From a checkpoint of a small transformer trained on Wikipedia: MLP 1024 GELU, rotary positions.
Each number is 128 + 24 x the weight over its row's rms, rounded and kept within 0 to 255. Layers, rows and columns count from 0. Numbers have three digits each. The size before them is the row's rms in percent of the matrix's.

# up: layer 2 MLP up, 1024x256, rms 0.263, rows 953-977, columns 128-255
# down: layer 2 MLP down (transposed), 1024x256, rms 0.192, rows 953-976, columns 128-255
up953 099:150124132096135118156165093139148181092118142123137161113149137143097128130122116121119148097105063115144126135102079132150144118130123147154111170120103082128141129115101146198152139175146094135132120155123116169135133141141147135115145145107107101085168157121137155135147090126098103118139116148081151075130127096130125121110148130120149136115121129137150131099175161148089157094124
down953 096:126126087142120127123093131137122072127105126135189109101134113144147155111120123129104112145115120149098158142136143161124098136137189133155097092103116136111199115119158131109140102152082161126147089097134128124122099114111152080105114140121156151139105144135145188122150133111151141109148140103150102171136141107103101100120108147133125155120158107099156139095131113150113110197134
up954 102:109138071135169128143122114141129111136124114127141110182158133182126137134102159143087120099113127130147167138144136131109164145145125134141124112143137110101123153142148121149095119139107155132126132135190135111173143144111142141138153154127212118100116154147110105155108109089118121088143101108132146116151099129125129135164131097185162123096132124143129167144164114135168134117099
down954 114:148157140100087139138118166112129132153156150147147143163133109146140137136108131130164119158119125055132109139137128145119122153188124150138134114093120096087113137079132124134140138143121133100110103121095148099101139158119123170104119140155113132101094141082087116106148165154113135138100131108100109117125128130138164074113117142073151127132118043145138130130121149162110100122134
up955 097:112125128146118084119086117154110134125124147161192107138100159153149171154163106097112173142121121144152149143129091170083161116099115092181124133137141125137100162112142134116123125106136132120159130133134137125123139144135135127143138160180087104100126135146155178135105116125077153110099156143138148136138141125160112117147116154127098118130123137141144129104138170132136148153118
down955 100:129151160119131140149151109122125147115152154123127134153135096181144088125128115102142100121138082159108131121093169103095142108164146123131167141126094089115134121179122126126137128106091109135118088131121081108109128126163106143138116086101161176090140161127101115125125131111128112141121119125160138098156073140104137148070127100125127130100106139170133090102095121128123122131121
up956 102:087086141099131083162100116153128127126102155164077141141114120128130147099115033153127095118180133121148121136143142131148135145082123169173114143137128157104133097145115116126107148129121127121130104131110118118108084120154146112128112140153161121147140107133128150161110137175149157108096128122110133110104136140146129136107126164118077121110121177145124138138091134173104156098089
down956 100:203140128098107120080129165108179130124072156181139115114129159139124124117140136128135129145128139125111097133135124171110116149104127124163124146155135119130149173094142142113151130177177093133150112123122115119153111087123089102167101124126157125158150163123136103107124115086100136131127133102159114151097074135147130133089132117165158110148131127145129128109184118137111108130151
up957 105:133131114134083175149122110113123122149125107157112155088120108149123154145116117105116118142135134143126114111118100100149163151166135113103115114140122135064155129154131100128086101109069123119105168095136148124114170132114112138157160124159103124109115158131157118109102100127129115151092109115073116128151169146105145121167105095146161121144146124128150144176118132126122101137150
down957 098:139128108126107134103118163141180092106128151126138088123099151121116095110118123170087123085128155104149149113148160166134114121087125168119119150144121110115096120114099145105117134166111148135163112119085100081142118063138147143110091121165175142141157131128150092138160154127147138148135123145161109170155142151121108151122133166140126126098139125119102122071125159161092101147112
up958 097:097080132114189137154127132094117166180142096133065165124154108138132118135132114099135077141072145083154118128153148124145164125132122151151129125139121126134113109099144164160096132111135172134136118141135118113086172118104159111131144142107152134171127138076120117182157108119145137113098118107135173158112157120095135167118078142166116113161133140127140115159133085093118125136123
down958 103:186126172129127151131111105112165129124112116133123108150142135104153121086141168138121129112104157131117088122132152139126146107118167119095070151127137140145062133134147153119128139090122113118155153124131138144126122124141117103131149100132126097148144075147109113127118157137119135097148135124154160096134133153129156150141165119129178124087114148133138158126112109129184114084157
up959 097:142148081140070095133125098109100143111124209122153181129125111077155147122153130139157175139103139164123112135130162121115118077146132117112147151162118150134112114159142121161116116108132130128099178149135174096127094146132139148154129142150131113103151139073137144130148107067083130112109147139165126167146119156127182080140100130122152128103149132118098122162146107144102162110136
down959 093:114084156152170121115144129121152139137124097142124075123163133133128140158144126107154097131108134129154155110094132184123160157130102112133099137149136103117124120140106140136164141149160094133131130120119090135120155101161149183116098118128159127110118093129169085137118116136136126164158152149142162065118143162137090143133145113110084104152132167125120121100135138094141128122116
up960 093:123118089135132121116120152125096144133135120117072130156185122111108115105131157167129140142097135125091141085142088152128143165141122122152137116081124094108140100100116109112103136148108181094145118120162151151159101101070194125158117113140178115172078132115191135136132153155123134123097142060106135112162152102133140129138140099142156134127132122124135124174099143145127099123145
down960 083:157110137104126106140110104132126160110139130179092118116105113160150111120122114145123093127130115143125132136133154101071132128111166110131114112177093107143099136127116126161169148104112150101080116125096146145103158105179113144093154090085131136116140131128111115179192116147107121111155126122137124142153152099087139150085134158207119105119147129127122143091155131137120118124105
up961 105:101111167175133131122117122142117087148113129128133144126155131150122114110099115106097141090096153136108157191121114120067117123133115122132123154129130114131168077133154157141155124123099137127110091129147123129171162126136121145181124149098113106123139180136160120151153122136111130110111144084108102124104127147106155141138153158114128118148187150095126127113168121160090162137130
down961 114:125097134158092122112135116124137080111104119156146112157137106159079150147148131159135103149129130090124124127167121162132182150105153132128148145130142134095104112116146149143147161104111155144120137154141106092169128148095144138142126123172167137131154113143116111125111110140154123053093141111084158128159160126107133167096176130117105108136091083113120086112124099159146093099165
up962 097:146145112167098099188094139121111117126112118148097117119157147110131145096120129080074121093128127089146128125132129130094126155130144136108130089137146110108132153153123189128126113132133114161112111165153149130160120113149142127163134095120124132110147135119184130144090111175115101143158155129073123106097099160139098148065152168135164126152135158085145132134147126131156107145130
down962 095:097115144119134126134150112094132141109077152109107131133096116137147112135097166166129115173136152125093074127120168078091108119134125092176182104116125087095109119164160112109163114132070087106102131152138153133143164157135159112137105160120138084139125171139128136096094093113079141175131115100143151150144156090148105159144130124144136109065130135127114136103138125140161132133124
up963 101:100138083097109118124118151075119179111112093151121113129116104113115079158117132140107188117144150122106165101141145142106080174125139078106105106151138104095087110127153140142120097185102149159098138131112104139145118146113131140145140116119147130145123125107136100084072134118096148164122089122157131146071101147111100156136126110119155107159105114095145128156154093134165114100135
down963 089:116106105102122125152127123127110099169106126118128132127148115103126137126136069138136136124094152168118150174081089116124137085124116163125130125155132120096131131112101088115151150143095079135158178073138135100126112141154129140109140159108130090113134148150125116188151090128152096069142145117114137124132177123124139072100131099090121154139164138142108142124117124156111135127150
up964 101:116128165126109103153172133103136129144098178149154156151112110088134107112100128113151156124115124148160127150106102133077135140141134115088094163107158083140120143126122145117156081110174129106146146156101121142156108105094128128107098163146131128099092145120106135121121118125133147078083145133134106139082128109132131117122124175131118139111135125147121153147153144122171138134126
down964 104:102156174133138150132107102150106160107147101102113136123121139163096143107128172079099161127117158103107114081137105157096127162117095105133089103083128153119120157116096126127150124149174156139120107149123102087127110117087102134143105141151167132112086129162124158132135177157160131170166117114126114128127115100117108129111152122120099150120146094117081092150156141137128106139137
up965 109:110112157112131155149119115114104131114120124150121139108122119153109079119136110150098104179130139118106110127146153096109148176163127121103175153141125091110142116158129111122124079160111082080131110134129140109094163117137090127127126130110132125119111141157137164148117130139132109143133151142119148108149139122111169098121130114143098127068124159145148140114159106118052138144109
down965 094:147140113120116098087161120122191113140135141145117078177091120120171141148097155107152150108126116140098169139120131118166124124148125137135094100125092125149112158091154155142153157149158145130154141101103138087156119157120132120130159100142137134136084124112113086136119113141132116146140115192144136127108144095120146160111169069095135118181105136105186107144123117130145112151137
up966 103:161150114171140122105167128154100137145131100125095123113145177117096099125097133137135157116135105136136132125148110137147074108149122163094081116130103106145136096176141159131130146112130071138127122133112131106176073095164107125150122141148127154167128132109137115167137137174125134160099088084107133147089126091108110163110129115111126133109084131136109135123155139147113112130130
down966 100:130116116143111115146162144101098131150118111118105127178122145151131111146136123128071176160131157131141127120087157088091113172147148148132097134112128121106054084157149097128088060160102136190093086157101150138160156108143146125114129119108100095107134130122130116130144118146105139174113110167136110148131154103149121113125148114129161138164127099145123144142120105144100115099128
up967 109:114156126157112123119098121135152166122086115159145134105147116114144143098168114118115114169121073141145133157163169144101110122141115079117156163177133091109118128109083093140163125159088121127108092169123160108164135134116113117132145149138146117137166152117098111098086088127142139129080144176159060108132102143093126145115129134120157145164154146116145164159146128116111157113151
down967 099:098087108115084153118132109104130149131147168128126118144137125144176146135153130149146129103148148179093127101128139123133131146116103128141134143116115143149104080128147125155151093143149121139090167075093077110123125127162122099115146151114154170142114129108124134134168124125098143133142124124115175150145109120147133123135134135145159123122159132135112123112111120143121105133151
up968 092:112109199098127106138108084130137107153156155102137154101143132131118136096122112125128106089102121079131129141148126107111101135142167156148147158116126135100097072101132135160142144146103122133147134150161152098075113124116103141129087145124170175135172145185115079165129129139136096159095169125096146131151147118176161119093125138112142155107171112159133120117119131111160136135092
down968 100:130094140116129147164094110142065133118105132089119137121147104097114099148142156125133139111125168100111133137176103176130106135116132096132087127131125117131151132156125183143123144124109107115103128104147118182166164148128117103129092098167131143095120121114163161126101163145154115155120119105149071096143124131131122134168121149115088088145139121153141120112152159143126087162170
up969 095:133178147126162139102116109107110131140121122094100122113100117103110120093146181128150131132137110156137147112104112122101096095111097079118137132150146124130147100080129182109159138119156132099130153120100199117115139077102112113141167110112135120099122158166187138114144119159127113117137146130131125079154128125148105101129107125171145128119151120112103115066149123089138119116066
down969 106:146123105136136162134104095117146135094180077163115115127135101120158141127135158122143161135137155109143099128142115110090146104100134123070082156146160150164127139174162154146170124177137169072126108088143109116128136104162151104151122089112111110137147140172097131098113105146119143114118151169123146151125122125085081141133111113141111148130101121113146143126113122144146160134120
up970 097:119129111111159143134077118162122100101162111162150148091133156107117101126147089142116141079100105158131116129152130082145150151143123160131126124118081122158155098133114139148106105138126141161153130101140146103141154123125103121147117100166128117102132123134108152142123125101124026126109155144094138140152106135144142131136137127142135110174104147117153161099152133143126139123178
down970 101:173110152138098146112133127089100117190134127121109118074119121124147135169129129106083095114149087115107151147110068119152137112112103125136128153134153128123128127121104155090141127125111126098151199166112114162118141189126142062142094131122112118150138123158161133131091122137121093132147144103113108101137113124122136113103150106111133134114109151106091142152126135121160134135107
up971 097:104143101130108151155172109127130142117135121111124090148150131100130141134122098116159141127172141123149149180170134107106105165160127110129123109114109094114121171113130167146139126103135121097163110125143117123155119128159129128120093158151135138184118114168105143129133106094127107145121112142157155154120126139132119137134133146164134130122145080170095117112104123123137123130128
down971 103:113108098147096070123084129098122135126145098092130072100094116170125052137130125103117128130142137197132171083096106127114131123110172157145131106149137096067114143115144087125141101120133155095172139139172112154122110110107134144132143130106103149088162134115150126119115121123083139147144137114072168183128127127134130120127116139165148134153139079168131156138134161063137142162094
up972 095:138105105108123157145143114101145142059114146130168166106108118119134132131159135130150116144142124143108114112078132140111124095135193127139113168170090102103167151146118091163104142096119113081085112116173170129134117089172109122181132116123161109126126112158110115122130156117146115100111146105144127164150132083135164113111150143147122151134152140127107142084068104097137093055158
down972 090:144172133122189132103131112127138097179093171128115078145098151134115072125114158150103162104133126140125103143100120113151146133143088103137154132153108150156120117130107188106151125116096118123136151125144103180122119119117155123123154097123091181127100138102135120096151145119134143172107120141126131121097098142110086109134157073116140112130142122186126110121140138109162160159105
up973 095:146127103089141141114133143139097150080115141132166114123167182110129151113127100149148159108159132153074141137099146130155115144134115100142125122114169110142113143130115131117108086122133116163190119120136138111131142082127148142149120150144139132171105110131146120142144128122135125152155145093117063147110125140158097144107140136123111115096162111122109107112131131167153122099084
down973 099:108093170114072137132090111120123113139149146130151134105128123106100131140098146117136118118139148157117138126113095119128102151126178139106123129117134165135172137153188109117145172134150095106119099128143132149121126154101142162110126133118116137149090102156109112107105172118120102130146128115133157127109132117106138073139185126127104114134124126114139164115151076125101159120110
up974 096:135080097150150140099116106122133148149100175134148105112145162118122087119144111101142101119116118084138149106151125131114163128105115136145123155148111142111123137106118166141102092145142132143076049147191133132088136135184112121110165074132151140105125148073122143122124127162147129167109090148123138123124166072094105099107119151138113105105134147124128150137161095161168132184144
down974 099:151129134179140173137109117164187115127104105136113130119134079133134106074184112153136189151124147138136101111124121142166098139110116147108098135105138127146174113143099131137138168110113144118129183139151105116110125106125100137109137111131114152130144101113165118113096109106126151103125120113092113141152124103135149127132099126176135082121150151103114129128163139107119101078162
up975 100:112107138117134126165147083196085132144172132107107160084110183124145109151134106119129108158102127121139122111111086117104113136152157153121068155145110132126142113128175086128123144101113126149110142111132127103096115158123146151117114145136149146119122136140074151154140098128113100114105116130134145084081144154137119150139106123117171148128118114184130145098131136149160148128109
down975 108:143123168130148133179139145188132134132153113131140158141142098150150116124164153083129155142150110100110150137091161179140083093109136134121158114133112097067120144124167152125154099106103123109154140076136117157183099169143145094125106098102111093110071118151136097150151148125116136118129147157117113155129148090182117112103124180113076173091195123125118142102147172173105144156146
up976 098:114119127133130160132165106168131132121146071077086145165149144117108121124109108144094140096103125136110081124148128160154149115151144124097132150159116139093136168129123154133104124107133140124161127127131125167111137072175113124123101120122064120165137156109126137117151107111132118088109086115117157134111100141131128104138143135112129169117130153117099127128163143147165146127085
down976 100:103115117094109183155108089169140114170163121144109126123093142119114163128145158159120127129160112124110137137162124139126116123214093090139109121091120151155154114098146099153134099105069143110104092115125130116129156120125151131127139161119140095125125176126123149126121108142113114110146194118100151142137122139121147143095155131101143136127132132105117101117078127113129112091114
up977 104:148090086087145128131118151126073157076132115128171122161098154156164118159162125099181162144087099133131132130121106114103073066115117138107131118167089115136150140159119131116122110130116123098117135074169140122099096143107139170149129117153117114128132158112140144148124163161103137148123128149128096144155109096134126095052117150132145106123106124126160140085137126172157098138141